From a checkpoint of a small transformer trained on Wikipedia: 126M tokens.
Each number is 128 + 24 x the weight over its row's rms, rounded and kept within 0 to 255. Layers, rows and columns count from 0. The size above them is the row's rms in percent of the matrix's.

# layer 8 MLP up, 384x96, rms 0.0827, rows 251-350, columns 64-95
size [ 92  95 106 108 113  96 119  98 109 103 101  98  97 109  98  91 102  96  99 103  92 101 104  99  96 110 103  95 101  97 105 110  99 111 103 100  97  98 103  98  98 100 103  98 108  82 105  99 104 107  96  99  93 102 102  92  92 102 102 104  92 107  93  99  92 100 104 108 106 103  95  90  94  94  98 109  96 103  96 108  97 105  97  89 103 102 100  99  90  91  88  86  92 110  98 102 101 107 118  91]
[[166 130 108 167 139  86 170 165 150 105 109 130 138 159 133 127 144  93 111 149 166 131 156 177 150 132 127 138 110 111 151 150]
 [116 104  96 146 160 111 141 163 136  70 129 114 139 106 108 127 123 147 145 129 148  60 147 137 121 141 115 161 101 132 173 134]
 [103 124 130 108 155 146 129 158 126 135 145 108 160 163 146  99 143  67 141  53 142 123 119 188 159 158 111 108 124 129  84 113]
 [ 97 114 140 140 124 143 128 108 161 114 111 112  55 159  77 156 138 107  73 126 105 140 145 129 115 101 105 128 123  88  97 154]
 [153 138 162 115 129 140 155 133 108 163  97 105 119 121 144 138 178 101 160 113 149 150  69  95 152 120 101 129 148 164 139  75]
 [ 69 119  74 158 107 147 119 154 155  93 152 132 104  81  92 132 126  94 149 115 142 137  93 155 166 163 136 117 105 137  96 128]
 [109  97 107 132 152 136 123 118 109 124 109  84 103 123 174 172 100 128 133  97 122 149 120 161 118 117  95 124 129 148 104 148]
 [142 138 132 122  91  97 140 109  84 133 142 115 100 111 153 115 147 105 108 111 132  84 119 143 163 127 129 151 162 137 107 153]
 [154 109 125 121 144 114 129 162 127 129 111 114  96 134 111  98 172 125 124 146 130 148  88 110 104 159  82 151 116 152 147 106]
 [130 163 145 102 109 124 140 134  94 139  84 116 113 138 149 120 141 151 145 105 150 131 102 140 110 122 135 103 152 132  91 148]
 [141 123 147  98 123 145 132 125 138 122 103 107 147 181 122  82 117 131  87 117 108 147 154 128  93  91  99 128 110  99 128 140]
 [181  94 136  99 118 126 127 118 133 143 108 118  85 128 180 140 136 116 155 127  93 150 113 156 135 153 112 139  89 122 111  64]
 [ 93 136 141  96  96 132 113 123 124 161 113 117 140 102 114  99 150 109  83  95 120 151 106 111 122  92  76 139 134  82 164 146]
 [167 174 120 111 131  70 151 199 149 112 150 134 118  89 162 136 138 133 111 111 112 136  87  99  97 113  72 119 110 138 147 109]
 [134 147 134 115 118  91 156 140 173 164 118 130 116 131 141 137 115 120 130 102 148  90 142 118  90 141 110 114 122 113 149 128]
 [160  88 120 124 135 124 132 111 111  94 143 118 111 112 131 120  92 123 152 122 104 162  93 142 155 115 126 133 123 133  86 127]
 [181 181 142 149 166 128 128 110 126  93 119 140 152 135 109 130 143  95 125  95 115  95 122 105 126 123 154 186 150 151 125 156]
 [113 143  88 156 148 106 133 116 106 123 117 134 132 115 160 176 140 100 156 102 132 129 110 146 108 125 100 104  73 135 138 147]
 [137 127 121 102 156 104 167 152 149 135 123 133 155 107  94 144 135 128 154 132 133 129  99 185 150 194  92 155  85 160 123 153]
 [181  87  92 117 127  84 145 126 177 173 143 106 140 114 155 123 146 114 145 161 143 123  94 152 123 132 126 129 140 148 135 172]
 [125 125 130 105 168 172 128 120 148 128  86 145  94 131 144 116 117 125 118 138  94 161 139 153 182 112 129 121 104 129 160 149]
 [ 94 108 117 126 148 121 158 152 155 132  97 118 137 121 131 100 174 129  93 147 157 129  70 137 128 104 105 117 135  94 158 138]
 [124 128  71 148 148 111 140 119 119 110 155 133 129 115 160 130 107 140  96  85 120 130 150 160 141 150 114 126 125  96 114 150]
 [ 99 106 100 109 134 118 125 120 164  98 143 116  90  89 135 113 156 118 122 142 105 144 127 140 103 114  98 134 126 118 147 115]
 [140 130 165 185 167 108 114 111 157  92 149 134 133 118 151 142 151 122 114 154 155 177 124 113 143 138 134 142 152 124 130 124]
 [124 104 144 153 148 129 153 146 128 143 137 129 148 157 124 164 165  89 120 145  91  97 150 114 140 138 131 142 148 153  95 101]
 [146 129 154 122 170  90 156 158 141 152 147 180 122 166 172 145 155 132 123 133 139 143 128 127 131 148 140 115 119 151 158 130]
 [105 108 102  89 132 106 112 159  91 128  91  65  98 110 110 108  97 131 119 122 124 125  76 146 119 130 141 144 151  90 117 154]
 [159  87 111 165 151 108 135 122  81 174 123 136 106 123 162 137 144 125 127 143 104 123 166 133 136 118 108 159  97  67 145  95]
 [108 155  91 134 124 149  95 115 143 154 142 151 112 155 115 122 158 132 104 111  98 164 150 134 130  96 140 158 100 112 145 137]
 [136 163 161  92 129 158 150 139 141 120 196  84 180 150 125 105 145  84 115 107 137  91 121  78 146 123 126 145 115 126 126 120]
 [114 148 120 127 162 134 143 128 158  96 122 136 145  92  88 140 138 146 115 100 115 127 128 129 148 146 163 138 142 124 113 156]
 [101  73 105 107 138 108  94  97 144 138  90 116 164 111  68 152  90 122 137  92 110 137 157 118 108 113  51 145 133 151 119 143]
 [132 106 161 137 151 134 161  82 120  98 125 184 151  96  99 152 121 119 139 126 112 127 108 142 153 158 109 146 158 124 129 125]
 [140 140 133 153 126 114 124 152 124 110  94 113  99 139 112 125 158 110 147  90  80 118 120 115 103 130 140 152 105 126 108 139]
 [ 79 112 104  56 141 173 137 117 131 150  84 126 161 123 112 137 139 140 125 111 130 136 142 149 122 148 136 126  98  88 155 146]
 [140  90  86 113 116 122 131 127 124 115 114 114 146 164 121 110 107 116 149 163 112 116 123 114 160 122 159 189  94  80 104 115]
 [100 149  69 124 157 145 165  99 156 127 143 130 151 136 137 132  78 120 165  95 106 172 158 149 153 147 126 136  94 135 134  95]
 [106 114 155 122 153 132 103 151 148 113 118 111 135 122 127 127 119 130 132 123 109 201 125 118 157 123 148 123  98 153 109 158]
 [122 154 124 164 108 114 110 146 155 149 172 146 106 138 143  98  97 109 107 131  98 114 152  97 119 152 175 121  93 142  86 116]
 [138 130 108 142 102 136  99  93 128  98 136 122 169  94  88  93 145 110 113 138 131 149  98 146 140  97 162 152  87 147 142 134]
 [111 125 168 135 153 133 171 142  76 108 132 107 140 113 115 171 124 147 107 130 119 167 129 128 149 125 135 171 109 124 122 121]
 [134 169 119 182  87 109 146 108 137 105 117 135 138 167 123 111  91 152 114 135 136 188 125  90 151 122 104 140 107 128 130 143]
 [122 112 142 133 105 100  93 125  73 129 116 102 123  97 139 127 134 145 120  96  94 126 131  97 129 106 140 150  98 120 124 145]
 [124  95 121 126 141  91 178 148 134 113 130 109 134 129 106 138 149 112 104  92 132 115 133 104 112 147 121 126  69 122 165 100]
 [123 105 146 104  84 144 158 155 119 167  88 122 149 156  80 102 132  92  84 133 128 138 100  85 123 155 137 146  96  84 113 120]
 [111  97 153 103 109 114 123 168 117 178  78  74 141  91 105 106  83 155 126 120 101 163 114 143 112 139 139  92 120 149 131  89]
 [140 155 183  88 108 109 176 158 149 136 193 111 180 118 139 156 137 121 105 139 132 158 139 148 166 106 124 131 109 140 124 122]
 [126 147 124 125 109 146 178 134 135 140 144  90 110 145 169 114 124 138 145 105 142 182 155  89 113 114 119 124 168  60  95 121]
 [116 101 149 155 127 157 123 134 110 122 153 123 145 137 181 102 169 143  89 114  99 137 115 153 167 149  98 133 113 119 111  98]
 [107  98  92 151 107  92 105 128 129 145 143 127 156 141 101 131 150 117 141 119 111 140 123 103 143 128 123 126  82 134 107 118]
 [144 143 107 109 113  83 137 145 112  87 126 128 167 122 138 136 176 169 138 166 153 128 126 135 154 102 145 141 153 134 146 130]
 [141 167 122 144 128 123 130  57 131  96 122 112 155 130 105 101 150 152 136 159 131 148 135 141 105 158 161 158 127 132 101 133]
 [122 124 112 144 132 115 115 149 118 104  96 157 178 108 127 111 148 175  80 118 127 129 111 126 128 111  90 136 106 123 109 120]
 [109 171 146 161  98 131 131 140 130 121 126 140 118  91 173 140 114 142 176 129 114 150 162 129 137 127 110 128 146 162 113  77]
 [130 144 131 121  82 148 103 140 108 112  92 108 107 130 114 142 153 135  66 145  99 171 113 169 119 123 116 109 122 112 131 105]
 [101 145 141 151 138 148 116 131 118  83 149 113 121 144  98 148 131 141 122 164 134 133 170  80 173 131 129 123 126 160 133 101]
 [169 149 131 158 124 117  93 156 113 145 155 142 122 113 129 181 126  99  80 149 108 123 147 140 121 110  94 148 144 107 107  92]
 [112 121 114 118 164 118 112 111 138 160 108 144 120 164 139 129 142 132 115 119 133 183 106 104 164 170 167  96 113  77 141  90]
 [ 94 149  81 154 172 104 136 154 146 101 151 115 120 108 139 132  92 136 137 125 144  95 140 133 113 120 145  92  83 135 135 149]
 [112  93 162 117 127 115 148 156 185 134 122 103  99 151 142 156 115 114 103 180 110 143  85  79 151 133 136 148 160  77 152 129]
 [106 111 136 117 149 124 181 144 152 112 135 144 108 144 169 121 135 153 114 130 112  99 134 116 135 113 102 150 117 102 132 146]
 [129 115  83 157 110 122 108 124 102 103 130 126 137 149 104 136 117 139 113 151 118 139  91  95 120 104 121 167 152 133 135 109]
 [131 113  61 142 185  93 145 107 105 140 128 132 129 132 159 126 126 145 124 133 119 121 118 115 104 115 123 114 135 149 104 150]
 [142 181  82 124 163 146 165 112 125 166 115 142 152  80 111 128 153 107 122 157  98 132 107 135 149 121 134  97 136  91 101 116]
 [134 118 138 140 143 121 133 122 142 130 157 119  96 137 116  65 152 135 166 105 128 100 148 152 133 102 102 147 148 129 135 130]
 [ 72 130 169 139  93 139 110 158 130 162  79 119 133 148  79 116 153 118 128 125 105 123 124  82 160 166 133 121 137 135 135 106]
 [ 87 153  67  89 138  93 146 100 150 141 161 145 112 135 134 104 112 108 143 132 131 120 108 146 112 126 161 126  96  79 159 106]
 [147 125 126 111 148 138 136 161 112 117 129 123 125 140 156  89 120 134 131 102  77 131  93 140 143 109 134 158  94 129  94 151]
 [148 120 116 116 156 119 130 101 104 131 146 110  90 128 117 126 128 106 128 122 143 148  63 143 160 141 130 149 103 115 108  88]
 [152 118 106 166 160 126 113 138 137 112 116 113 136  88 111 111 172 120 141 112 133 121 109 160 179  91 145 130  96 164 151 103]
 [117 113 185 130 160 145 152 134 108 142 140 139 156 157 118 127 139 140  89 132 120 114  79  83 156 133 173  93 145 155 131 130]
 [ 79 163 109 126 183 104 137 155 126 163 147 105 116 122 147 111 151 136 150 132  98 159  78 117 183 122 151 155 145 103 140 117]
 [ 83 113 125  90 107 119 153 137 126 122 127 145  85 132 114 115  83 113 175 103 143 148 134 140  98  84 185 123 130 102 110 162]
 [117 123 151 105 108 129 129  93 168 155 120 142  86 161 159  97 155 166  73 133 118 130 125 135 124 142 150 139 138 102  97 138]
 [135 116 139  91 161 112 126  93 177 142 107 126  94 111 132 129 174 115 106 169  93 150 154 129 116 157 139 154 120 131 136 126]
 [149 161 129 110 111 145 101 187 135 137 139 134 115 174 166  80 109 116 109 146 151 113  83 143 132 129 130 125 119  89 113 104]
 [ 95 142 149  96 126 108 130  98 125 155 132 149 152 122  98 131  96 129 114 124 139 175 136 119 123 158 133 155 123 125 106 103]
 [113 101 137 141  92 147  87 156 171 180  82 148  95 118 169 110 124 119 115  87 133 119 108 129 131 160 138 180 155 169 119 127]
 [109 127 147 160 151 108 163 109 160 142 120  76 141  86 119 110 153 134 154 142 153 116 131  74 187  93 151 107 113 157  88 136]
 [127  92 124 150 121 134 125  99 169 134 151 126 123 162 105 142 156 124  69 143  96 133 135 131 157 113 112 154 109  99 140 123]
 [106 114  71 141 123  90 146 112  80 111  94 160  98 118 120 117 119 100 161 125  85 145 119 175 158 108 134 143 109  85 113 116]
 [125 128  90  98  89 156 142 102 119 146 148 102 155 125 154 128 103 106 123  93 154  81 140 100 132 159 141 155  83  93 125 119]
 [110 171 128 121 141 110 138 129 116 136 112 140 150 107 126 186 144 136 128 121 108 115 121 110 122 125 131 108 164 153  87 109]
 [129 130 123 110  82 142 125 173 140  93 103 124  79 122  98 130 153 133 129 111 104 128  87 154 141  88  68 124 138 138 138 133]
 [113 116 106 107 194 133 126 117 127 128 126 116  87 130 108  98 176 137  97 103  89  88 125 146 107  85 169 125 137 127 115 110]
 [141 105 125 129 162 132 129  81 141 187 131 106 124  88 168 142 142 113 124 138 119 135 137 117 127 157 116 148 152 112 144 114]
 [108 100 123 117 141 114 163 115 133 138 154 116 187 167 150 143 110 160 178 125 124 131 105 116 134  79 134 173 125 183 116 128]
 [121  77 127 149 112 125 128 191 138 118 112  86 108 127 124  94 140 117 115 116 138 116 119 119  79 147 141 149 132  91 151 124]
 [ 91  93 158 129 159 119 128 141 129 122 156 108 102 138 140 139 153 111 106 147 115 163 103 135 148 154 128 145 106 132 135 164]
 [107 146 147 116 143 108 124 163 127 171 139 135 149 145 124 123 136 137 134 133 122 151 151 114 142 136 145 112 149 138 144 118]
 [116 119 125 124 145 137  88 119 159  82  92 133 111 140 104 160 191 142 105 116  73 164 141 152 159 115 104 136 139 100 114 103]
 [120  96 106  84 132 107 163 109 107 141  73  93  95 120 123  78 124 131 116 107 116 114 100 100 143 109 132 109  94 113 135 161]
 [ 84  96  93 121 153 101 112 142  98  97 107 131 141 119 145  73 152 105 122 107 103 121 122 129 145 167 110 151 130 112 131 110]
 [119 114 117 159 129 107 121 149 152 103 141  95 129 139 160 130 143 148  96  98 115 103  92 111 134 107 160 141 165 185 101 103]
 [114 113  97  72 137 140 155 136 120 125 124  82 175 127 127 115 178 158 114 100  99 131 137 111 150 128 114 118 126 105  81  87]
 [130 134 126 135 135  99 173 101 171 100 123  95 151 130 128 119 149 111 164 124 140 142 127  80 133 145 123 109 129 127 132 114]
 [ 93 124 111  62 132 158 121 143 157 107 138  91 114 136 110 140  79 121 108  91 123 118 158 137 164 114 140 121 115 156  97 131]
 [126 114 148 159 117 161 124 150 115  91 150 120 118 106 127 135 129 159 119  84  94 152  75 125 164 149 160 142  94 161  56 156]
 [145 114 161  73 131 145 147 117  92 115 118 148 100 135 137 149 160 132  76 131  97 118 121 120 153 112 139 121  79 122 146 124]]
# layer 8 MLP down (transposed), 384x96, rms 0.0828, rows 251-350, columns 64-95
size [ 84  95 100 101 111 108 117  88 105 103  93  96  97 104 102  91  95  98 108 100 103 103  94  98 101 110  97  90  96  97 109 101 102 102  94 101  97  93 107  97  93  97 104  87 106  88 102 103 111 108 102 103  92 102 100 101  95  97 110  94  92 107  98  98  92 102 101 106 105 110  92  92  96  96 103 105  95  98  97 114 101  97  98  97 103  98 100  96  92  96  95  90  91 109  98 100  98 115 113 104]
[[134 135 119  83  84 172 130  89 102 134  87  85 135 126 175 118 112 136 167 148 118 121 106 128 103 161 112 129 134  97 141  92]
 [111 125 159 149 135 175 152  71 140 181 104 153 113 160 184 113  71 119 121 145  83 149 130 128 136 131 137  98 179  98  98 123]
 [122 145  96 128 104 119 148 133 106 114 107 109 188 114 151 147 160 159 156  84 132  89 107 126 106 164 153 109 105 128 140 145]
 [176 143 152 121 104  71 107 105 119 146 153 148 175  87 141 102 140  81  93 135 140 143  94 150 153 172 190 105 121 170 110 110]
 [ 76  97  99 104 105  84 181 105 145 111 166  99  97 132 142 110  96 131 171 122 112 122 118  96 111 152 137 148 103 128 182 112]
 [ 72 157 126 146 164  74 174  96 165 111 131 133 104 143 148 146 107 159 133 175 117 157 138 137 109 148 182 135 115 111 130 125]
 [146 154 153 145 109 136  83 166 112 150 133  58 147 143 125 113 138 127 103 129 142 125 120 137 129 150 125 123 120 152 111 157]
 [135 100 142 114 137 138 100 129 109 115 137 105 107 144 125 136 137  93  96 147 111 112 151 149 134 104 123 150 112 124 119 118]
 [159 153 127 109 142  92 116  69 126 143 119 148 128 121 127 143 112 118 145 114 137 142 116 118 113 118  96 116 156 117 129 169]
 [104 108 166 180 145 135  98 121 107 135 164 165 128 129 111 143 161 149 111 115 165 110 151 140 159  94 166 120 103 143 175  96]
 [102 134 129 143 167 122 138  96 129 170 112 156 100 133 148 127 144 126 141 111 103 156 121 110 163 125  96 145 141 118 161  88]
 [114 109 100 106 119  85 103 169  79 147 127 108 189 124 153 116 135 133 106 130 137 141 124 134 116 149  82 100 129 156 111 130]
 [135 148 147  77 148 140 120 173 124 147 121 111 124 143 162 112 132 140 160 106  76 167 130 144 139 130 132 125 140 120 142 116]
 [139  99 111  99  76 166 148 112 125 169 112 133 128 141 185 173 115 153 123  81 128 122 143 118 156 134 142 125 137 147 165 108]
 [139 115 127 132 133 157 139 136  99 100 118  91  72  80 148 129 124 127 150 120 128 107 138 124 145  82 152 157 151 155 161 152]
 [129 120 150 108 106 113 119 138 122 156 143 148  61 124 160 106 126 139 139 117 137 134 151 148 144  99 137 147 133 148 117 114]
 [ 80 152 128 125 121  97 103 164 123 131 138 129  81 144 119 137 127 159 132 104 145 191 103 145 115 140 117  91 114 120 127 108]
 [123 166 154 139 140 100 141 146 156 149 153 114 128 132  60 126 153 142 146 132 135 129 125 113 122 129 139 160  95 127  94 114]
 [114 107 123 183  97 119 164 128 114 116 118 146  92 148 150 106  84 124  95 132 122 160 117 133 151 161  90 119 125 147  97 102]
 [102 168 147 123 102 135 129 123 148 128 180 155 158 169 117 118 117 170 137 146 164 149 149 131  72 133  93 139 166 130 107 111]
 [115 152 128 149 138 140 108 163 133 150  88 139 126 162 118 111  97 128 137 189 144 102 133 123 134 101 134 115 138 133  97  92]
 [122 145 134 141 170 121 167 148 114 117 126 137 113 104  99 122 121 130 124 151 101 182 117 137  89 124 181 145 132 143 104 122]
 [157  70 120 182 159 126 128  92 137 128 147 169 137 127 126 100 120 169  94 122  98  74 132 141 147  86 136 151 147 131 121 147]
 [183 122 130 124 151 165 117 131 132  85 110 137 157 140 122 170 149 135 136  94  85 102 129 116 122 147 142 143 126 120 119  54]
 [114 131 140 163 149 127 134 109 133  92 137 169 170 149 108 136 152 148 103  89 172 154 176 148 115 136 152 145 138 122 130  79]
 [145  97 148 122 158 155 129 164 141  98 101 124 128 132 139 154 128 145 125  94 155 102 107 151 111 152 102 122 133 157 113 128]
 [140 131 130 178  98 123 118 139 139 102 139 126 163  87 122 119 190 115 109 131 134 148 132 136 123 124 137 118 138 122 156 110]
 [115 129 159 153 152 138 108 113 159 108 140 135 144 156 125 151 110 141 123 121 131 123 174 173 148 128 148 169 156  94 126 120]
 [155 165 117 110 122 132 148 113 142 109 170 153 164 145 108 164 143 113 150  97 129 146 122 100 105  95 108 107  79 120 137 151]
 [175 110 119 129 172 147 124  94  99 127 123 122 128 133  78 180 165 141  88 123 105 150 116 100  80 120 130 118 175 122 177 137]
 [134 144 133 125 101 109  77 144 120 151 146 123 137 108 100 118 147 140 134 139 133  79 140 101 150 118 113 116 107 115 142 164]
 [ 96 133 104 172  92 129 136 154  77 152 113 143 126 125 126 143 121 188 112 112 116 186 117  74 116 162 157 114 115 142 157 145]
 [154 123  97  85 162 148 123 105 156  97 101 150 118 125 137 104 110 122 139 101 126 124 115 141 123 102 163  97 142 128 130 165]
 [134 133 143 117 147 135 123 177 139 157  85 102  97 175 128 165 141 140  91 131 103 148 126 118 148  77 141 117 110 142 149 174]
 [100 130 106 121 144 164 140 139 110 114 122  96 161 151 122 162 159 113 146 128 139 139 150 160 120 145 154 172  99 127 109 163]
 [167 188 146 113 130  74 144 129 117  94 147 111 147 101 144 159 146 121 156 138 123 172 121  69 106  83  98 122 121 136 132 131]
 [121 141  97 110 150 112  77 112 116 119  91 112 122 104 145 165 165 147 137 124 164 134 158 153 120 127 112  94 102 184 110 147]
 [158 138 186 126 106 121 157 131  77 140 175 123  87  90 121 138 142 145  99 161  99 117 112 102 148  84 127 104 125 149 130 161]
 [126 141 113 116 105 131  84 120 157 113 147 140 151 135 170  97 110 123 118 105 107  91 133 145 141  99 136 155 128 114 115 157]
 [135 153 151 124 134 119  94 142 138 119 152  98 163 110 126 100 139 106 109 106 124 137 156 109 150 133  74  86 128 130 127 105]
 [146 111 144 149 131 127 125 172 144 132 151 132 123 129 182 141 114 126 143  92 148 114  96 111 164 133 160 111 144 145 147 138]
 [142 158 112 121 151 106  93  94  66 141 117 150 122 162  89 108 135 155 110  99  93 110  95 106 101 117 129 153 144 140 152 114]
 [145 157 127 143  73 121 109 134 132  98 120 144 158 142 164 105 146 136 119 117 102 103 117  99 149 152 189 157  88 133 117 116]
 [132 164 153 126 159 182 144  78 151 124  96 148 116 117 134 113 109 108 101 110 113 100 148 118  97 104 121 100  91  90 138 149]
 [147 107 140 105 107 152 145 166 168 123 128 130 127 111 125 112 162 110 103 146 139 131 112 121 160 111 157 147 145 154 148 117]
 [127 125 113 110 115 116  89 119  80 146 105 117 141 124 146 128 155 117 162 141 128 118 162 137 151 123 148  99 152 130 146 125]
 [137 128 163 130  88 124 105 159 144 126 184 154 146 141 150 117 169 126 108 109 153 151 152 139  90 106 138 147 167 132 139 152]
 [124 148 136 165 153 138 108 156 122 143 116 102 123 160  98 122 161 133  92 118 114 156 114 125  71 146 114 109 132  79 135 133]
 [124 130  97  97 115 139 110 138 114 129 103 125 122 152 123 131 129 112  60  91 139  88 126  96 133 158 130 121 127 108 105 119]
 [138 118 104 126 200 131 111  78 134 136 103 141 117 122 117 155 138 159 155 121 128 132 151 164 107  99 125 143 169 115 117 164]
 [145 133  92 102 130 169 149 149 161 109 115 126 145 113 138 135 117 104 131 185 112  86 126 144 114 141 133 126 119 133 115 204]
 [135 114 133 110 117 121 145 113 102 113 109 129 116 177 134 127 106 133 116  91  69 109 162 139 166 118  57 103 179 137 127 117]
 [106 130 142  90  85 117 134 147 159 102 116 131 167 109  94 170  89 116 103 127 145 105 135 119 114 100 147 137 117 134 167  97]
 [122 113 140 163 103 166 108 140 162 165 105 144 117 137 102 149 105 117 144  90 161 116 100 160  87 127 136 137 155 116 142 109]
 [149 131 168 155 142  91 110  94  98 104 111 148 109 114 142 115 115  94 121 166 169 137 128  89 133 113 117 136 156 108 138 130]
 [141 126 117 131 122 104 136 153 132 159 103 118 108 117 113 136 116 123 144 140 173 131 145 142  93 122  99 140  92  91 142 161]
 [137 101 170 130 109 164 124 137 106 129 155 126 137  99 109 149  76 150 118 153 117 110 104 104 125  97  96 126 175  89 133 129]
 [107  69 156 139 116 149 163 118 134 108  97 116 113 119 136  93 115 151 125 156 122 126  97 107 149 112 187 167  81 130 158 131]
 [198  99 116 100  94 114 122 153 122 105 121 155  77 122 166  81 186 162 147 145 122 163 103 122  78 116 121 172 156 160 144 131]
 [133 120 152 119  75 125 101 145 138 132 124 119 130 159 109 140 125 109 149 134 134  89 138 166 130 109 159 152 151 122 122 114]
 [126 112 101 119 136 159 132 151 118 135 108 147 126 149 133  96 134 110 124  87 139 116 120 132 147 159 119 105 117 106 151 133]
 [142 107 116 120 152 129 109 116 123 141 126 137 165  87 145 139 132 170 121 124 168 134 106 125  75 117 136 135  97 129 141 151]
 [148 133 112 110 133 128  68 130 146 123 119 136 123 149 181 101  91 148 129 127 145 134 123  92 136 139 127 137 112 131  98 156]
 [147 110 143 130  83 123 145 105 157  98 134 117  64 201 149 143 119 139 191 103 133 139 152 138 132 152  70 149 138 143 139 112]
 [103 155 103  96 180 131 132 123 117 133 144 135 148 115 155 129  61 125 153  81 107 124 132 140 163 164 102 129 120 159 121 129]
 [140 114 129 123 142 156 142 158 100 165  96 110 164 160 139 133 149 122  38 125 137 138 114 121 104 100 142 125 124 133 151 158]
 [136 146 149 128 142 151 121  98 156 104 129  78 153  90 142 117 147 134 178 165 139 100 105 153 124 160 134 100 145 104 152  80]
 [119 141 147 137 131 120 139 147 124 109 127 139 176 121 155 125 168 107 153 125 118 115 140 126 147 119 108 111 124 126  89 134]
 [132 163 125 123 187 126 118  93 123 155  83 107 132 114 117 202 111 142 114 138 145 141 162  84 145 132 128 113 103  90 151 127]
 [ 99 149 137  58 114  94 100 109 155  88 124 145 148 123 108 129  93 161 128 142 126 153 137 133 114 118 136 114 166 125 140 140]
 [115 151 114 151  78 145 134 162 113 145 122 115 128 136 128 133 135 113 141 147 112 117 133 131 149 152 122 137 149 107 145 120]
 [206 145  83 164 107 121 106 111  90 135 126 142 128 130 152 125 111 155 148 129 129 161 188 145 101 127 113 145 112 123 125 147]
 [196 114 117 117 105 118 137 121 116 113 151 110 113  96 110 112 132 108 140 127 144  94 134 166 132 113 149  93  97 154 156 133]
 [101 145 176  95 165 132  93  92 120 101 102 104 117 154  95 167 115  91 161 112  95 154  75 121 118 107 174 149  98 130 100 120]
 [155  79 135 123 144 158 121 115 129  89 162 127 150 133 139 142 111 143 144 129 155 110 116 157 124 133 115 100  98 164 124 126]
 [156  81 129  97  87 125 120 130 126  87 117 187 157 107  71 132 145 118 145 134 166  93 156 142 155 146 171 133  81 127 127 122]
 [103 115 116 144  82 121 156 125 189 146 167 124 139 123 101 129 119 114 161 135 108 123 152 122  97 150 106 141 129 155 152 145]
 [131 121 139 117 130 118 136 100 153 118 168 144 112 138 116 138 119 157 146 152 106 135  97 130  87  96  82 103 130 108 142  93]
 [137 183 130 127 118  96 168 110 149 139 151 104 140 122  97 140 163 129 132 176 152 131 129 115 128  61 138 137 165  76 141 136]
 [ 87 146 125 140  98 115 106 166  84  91 131 161  81 155 134  99 128 146 125  92 120 133  96 124 155 163 129 146 114 131 166 117]
 [136 129 100 118 166 144 109 115 112 142 119 136 129  99 128 164 151 150 128 160 118 122 167  96  84  96 145 139 141 124 160 135]
 [196 186  83 105  90 140  86 105 162 151 113  97  90 127  84 120 153 126 110 126 126 143 129  97 113 123 136 128 164  92 130 157]
 [175 124 159  84 134 114 125 155 116 143  90 129 146 171 114 148 113 140  92 101 109 136 131 124 171 124 152  91 152 124 169 137]
 [ 94 134 144  76 119 141 148 146 129 112 139 114 113 131 141 134 101 156 107 144 145 138 103 151  70 114 132 102 117 150 175 141]
 [ 98 117 153  95 142 100 146 129 157 137 127 145 137 109  71  82 104  87 128 141  99 103 156 124 134 119 131 133 118 133 113 155]
 [ 91 158 152 131 123 172 156 141  74 169 125 148 148 102 125 164 132 131 114 152 116  80 124 171 128 114 106 105 117 138 136 133]
 [ 85 138  95  90  96 197 122 106 143 111 109 136 118 130  97 130 122  95 184 114 145  94 180 144 154  86 103 138 136 148 122 101]
 [149 146 134 127 132 118 133 133 166 144 119 126 101 111 133 127 100  79 104 140 109 149 100 106 131 183 135  92 144 103 115 126]
 [ 84 101  85 129 121 142  94 116 186 108 137 143 136 100 116  98 131 172 129 157 163  88 137 161 130 167 153 128  96 144 123  80]
 [137 143  81 128 128 106 150 119 122 134  79 135 109 150 113 128  85 110 155 122 100 119 139 125  85 133 169 177 114 112 134 139]
 [113 114 128 167 125 113 158 123 153 118 102 122 124  97 126 166 138 127 102 142 145 143 145 102 117 125 126 151 121 139 167 145]
 [121  97 107 160  93 133 158  77 133 116 136 185 162 138 128 136 133 103 132 141 149  90 138 133  89 108 121  82 117 156 103 126]
 [115 139 111 179 132 133 154 141 115 130 111 143 138 116 169 167 151 160 133 143 150 135 141  96 102 158 106 120 124 124 108  93]
 [128 130 119 120 138 111  79 106 130 137 129 128 151 143  49 118 134 123 141 117 129 144 117 104 157 143  81 151 157 158 141 136]
 [102 129 134 137 158 132 148 111 110 138 130 144 155  97 164 145 116 133 159 157 116 104  95 157 164 140 110 131 113 115 152 100]
 [150 106 128  93 139 147 120 115 133 136 155 153 126  91 139 130  93 117 106 172 112  92 152 126  92 111 131  85 132 144 142 140]
 [106 116 130 134 123 130 162 167 100 107 105 157 106  87 159 159  74 153 129 118 144  84 114 150 167 162 143 146 142  96 125 117]
 [135 135 140  85 117 128 115 116 130 122 132 113 145  97 125 125 121  96 153 139 168 138 134 138 114 121 130  90  85 106 186 149]
 [188 124 103 123 171 108 187 117 137 157  77 125 114 152 168 114 121 112  87 105 164 156 130 174 119 137 164 126 129 133 118 154]
 [155 130 157 132 120 134 118 126 132  89 108  71 104 104 145 122 133 130 177 167  98 127 105  73 156 162 105 121 128 129  81 119]]